Each number is 128 + 32 x the weight over its row's rms, rounded and kept within 0 to 255. Layers, rows and columns count from 0. Numbers have three digits each. The size before them is the row's rms in percent of the matrix's.

# layer 10 MLP up, 704x256, rms 0.1, rows 685-703, columns 64-127
097:151138117141104142108119172150151133068150068170149148147157116137173154129152175103108092108131124133142103159164132116119124172169051181116123131049134111099093135116091107164094086118124145
098:132147097133136141120098160109118090177136126121102187099144096039122161160129152125112157138097104116136109129167090098097094138069200156202105106094121159162158093175130143092168142129143133
098:157078099187144162118081100151152118160174136095117123170133170112080065142177104053192123097123091123155133118124145102125150132135185132145166159129122129120110174138187133131077117159148134
105:100239092144126208154109146098107143160172158103117133158194169105207150157087108090133147205091121099103114161122141105178200057105117144140144137116153167140149111085124121147145088157197121
098:181144105187135115099162127160120183142076140107134182103125132170153163145188126092159116149113123154126127115077142105082081109134103128148079072079086122115138129134163120161114098112135161
102:092134113138109089121195138103185170064106142144118181127156103113164066130166128134084103148133141123122154158168123072151156066123076098126107154142108112059109177171130139151140135099139124
098:077182148150125165151108136142109094169109146163173102112150120124137108088100121147131105118187085188166022130132100136167094094160092133209154106090142124140097091118164117167118155135128144
112:132128130137101140172179151155125123132105176107110089131125108138104113153127106113153166181100138184069129100074172116112107130115122150099075137128148081126110157149171138108103104119130144
093:158143081145152105186187141125105130144110101088092162123145156153095106148214109140135143124152169096086135146093182179149159120133124109120172133142118163093160182094117122132116169153129136
104:106079185113067091157136092114153118135185137105159117111178134166076095175118125131147144127101107087056111149107159126138118155125115102051114140147097113108108148134149069134127145056084188
110:140150160112125080124188126115160152092201110122085103105115153125121143103184131122181103114160140086095122074088140161074116142112189138147111100119112101085148082142097131159081112139131161
101:121105135152133096130135117142071031151162148099103145130112089140160133102122129144173124141169203148048124118139138101090108199157169170148174141118107110118116179133099107151112125120098060
105:094124119125169136145136104144131137168118109126075143100154137125163066118148048131185119170157075094176115110127153092111158193144179147136147135128105134132122101093082124160111094137138142
098:128153125090104102148120103051120144111125120173149109131122094077142138142142130102168116130140128125163126147135104057201111098092149169124116109120092101153152130145145030086143099102098138
096:094151151119095085127030143153138102118072191076134138114111117086130155143147108093140139179119139107176148168066118123109182131059165104090093103165126130182149064104111124150074078124133067
096:145141162093142130153228118076111157120139116112163057090084141146140075118079052091136116146092153114142129228199131133130125132165105109120145127122137144086148163136142097173102108073140159
100:082133162130120139158157135169113145206106155104145144177089126095106101147160081137135087120162142142144148148116167134184110123106119106168048107116100087138147066107128135066108169142129120
100:113077184138116089103123165123145074174140150125166183145120142114159120089084146135211136160123178148121118185138094162091126179135104088108127120127170089117105113177142147140103118118104146
104:136136180102114147162100123123067144142152158074108139157097117106176091136116113089087147154128181098135151151124151135125067143115124077114092144020086161101153123091038096113091127133157096
# layer 10 MLP down (transposed), 704x256, rms 0.0942, rows 685-703, columns 64-127
100:156119121129149134090118111130119117147109146067070129144163238170106186131125154115144075157129166077154125112143081108187126091060160120154100151158059153132178136168118109136097105106105073
099:091116163113118172109133160152132121087147095136111125194140121152109086124122102132152101142152141108074166114104087148139172109174073086110107119115136104120121111124090129118084123121159069
099:100109097104153119128128120140117123054101151078138147162216135092164087152139107132132032143075109191132067137145162139148101127151102156162144116115109139181172158131124200173149098175072116
097:086104110114150210130169128144122108117108095096126080211110130172129098143137150112147110135161140149114074208113164157148084105161122039091121143103111123150133128132186063176158178082105141
099:172175081140161129176120121159102070153154105125069128197103117129159143139209144107172104126097114165115117189133128166055074083106117105112135182150147174131111124125122128110166087123109120
104:066131115118057131158122161122106129160110149142185075103112132135109178119084121141119140102065098139162148154154130109144087131077183128128125110112083147108080179196065170118094183123206143
100:181103105114126120135148124094118096132145126120133137066182066095077139168109184130095097122112106110085091128140140081133163120160143140195160099162185132166076136106142112131089108188168128
101:103135077123132101147088193131136127109133154095131122134183160139144091123137089111118124116095123144154172157164108109185133110089072123163139102163115120110163121145196141131086163146198155
091:145083123119135130138177084118149131140176141154148122088159167095124150118184090088132170146050102120069138128123150096121148109141163151113185124172125147114111103098127151194191120208148121
105:117156148180140028109125142142200185143184140105093127126132167126134117136225203140125133156131099094159076122130078164099077095112136077153100097126114086188174103089141133073147141141104121
103:183104185128122124150148081169127111149067132118128153040123085081097154122092114193131120114100119124147210148100086195075132116152114171150172150189138102092109115137148148099072124109125162
103:161098157128107167169036137057145118108096178129155148087142169129134126079134101054116189096176143143131177062129121154135141094197091135124086148100144106119083155082143156088112102174209156
106:164140086102117092107153122134165101107146127188154156157109121155195128135218096092149078133112138106140124076121170123120134076128143124108144134166078142122074032138087121151141094097145140
097:111181161108103086146192110100106170064158125149181137136157118106116130111154134142195158128081123155104150078143113154107144178131142140166134159071120123123154166136124162166161117151144146
101:121138143113168128179110058134087130172129148148192166146145164111092112162102106118086098160069079080145148133058152110138085129180125124175100126140122115139150155123174132082148171158096117
096:150120121094116133126159157067163105180082078146088164098088098135129136136087141154135140068105125188148198098141095088165083089136158127150076116085122176118104157158137141103151113125157094
095:159158141151080147135137097099106163117109151139127115080108076161111085181091121170133148141119078049178184155133110137117094178134139155121146163087097087112131143143033099170127185056102102
101:146108152127132089136138107101135123054111132105080139132104161147162139185154150110106123138124083184141145097095189180142149157127095108131129115157148161143128112096083179130167151141125132
106:144158160137108111078092151143152126171124162087150133101083101142131150110143162151069148165093110096123122112144124074148053159180108162134099138135074131096128153073156107122130105102093152
# layer 10 MLP gate, 704x256, rms 0.0968, rows 686-703, columns 64-127
100:081154156093134122127157197131151132141087056209162175157119091121100149129179143112138088131131110170086192132157085160112133090128124126123137113121163089137158089123133106132104151138106160
099:140095143113170104124109141132145118122115172184119098137146191160158084134100098154169129110129135110110154104172083163112077180128137119116078173066087146145115152171137171116061149140023180
104:103143137198105063163114144110122128171135119152152135157165123147202109159113176089073075117169118155110110083113147141172168093194097084125189149196080129118140095101129145134117127125087109
100:137147134146123148158107154131145151086186082140141091115128061109119076072081163154106089151073127126124139133177121135097181128200093195144153118199141108115144108107138186054119111120119121
105:134155151143089124129089115100119157133122063116070190111125083153105125077120202103138171150074138043080204115126139170118123129161140115105147088198123157085159140164164104115126095136103150
101:138096120105154097092169137095167164172126087105146066173083086098176121134147169153100131137038114129131140166086123126112135149130134128093107103099104103157216131116114135185127167073142163
102:105142062122147101141073154114132153185085166138125073138117152146112116128110094132117120142088111179168235174107074122219142134131073083130158120225129134113146156080116176059128149147100131
094:093167124050136149166071153096123133101163156130073094059149087133154116090075125111118110134104111129164145115213110134106107149168100113115153175151079141152145096142130187101117129089082155
103:074175119116124069184094118103181136144135151130119090134133136161158114107106160147153161131107104115106098089134078114150125131122148121116186103120052107197172163126134149108124084097100140
105:097125148155133124161135079147073164163161112083144097114141113203117170188161132121127103120096103116162186089117100161194181151208115143112129162139133116136151192101138125121077174177108139
101:141126114129109131135108074177161178149158133150163124109144129118133107113099147183106112154106072131113104162155119108109112138102130116186144153146114106116210104149064135091109135074092174
101:099095119132132195135113145073156127083158188100106105163137116123110169117090126118119184077091139141135102111141123125124141068177160162117191089151123167152171162131128128163215189133169147
100:071112100094147166095144064108150156136120097124103113152173148149070097135096149151119121123156111153155103173146086137146143037114098117172123106145140132095110132130122158125075119156089142
099:125083127135128104138098142158156096118100165093084127139175134183150076115127221180090200084137122145122162117139102133115149087104194066094146108125099127112127121115116152145114159143060169
098:165151139103124079083071117144098170135105156112087114110198100096120011140135147113119134049097087093052126102131124159141198127089121085137160122125155160188129124167117084143156141161140157
099:092148108081096156156111111107084166128180111181097152169163109072145106092135153148071085131146173205137103109111117105150114066111139169190120070135130083238148113088156121093146114145098109
101:089098110103150137096147151112140152137101078146061190153127115150110119097100151088125113117094075119160150133138155101078160157126188138136095159084135142094089150067091077105157078096125136
103:075164136147152143140143063109115144136149138151138102155149147152150151069122096205083166098050142150138139151122114140123106166218133147117127116179146138142134105120146116150180127143112199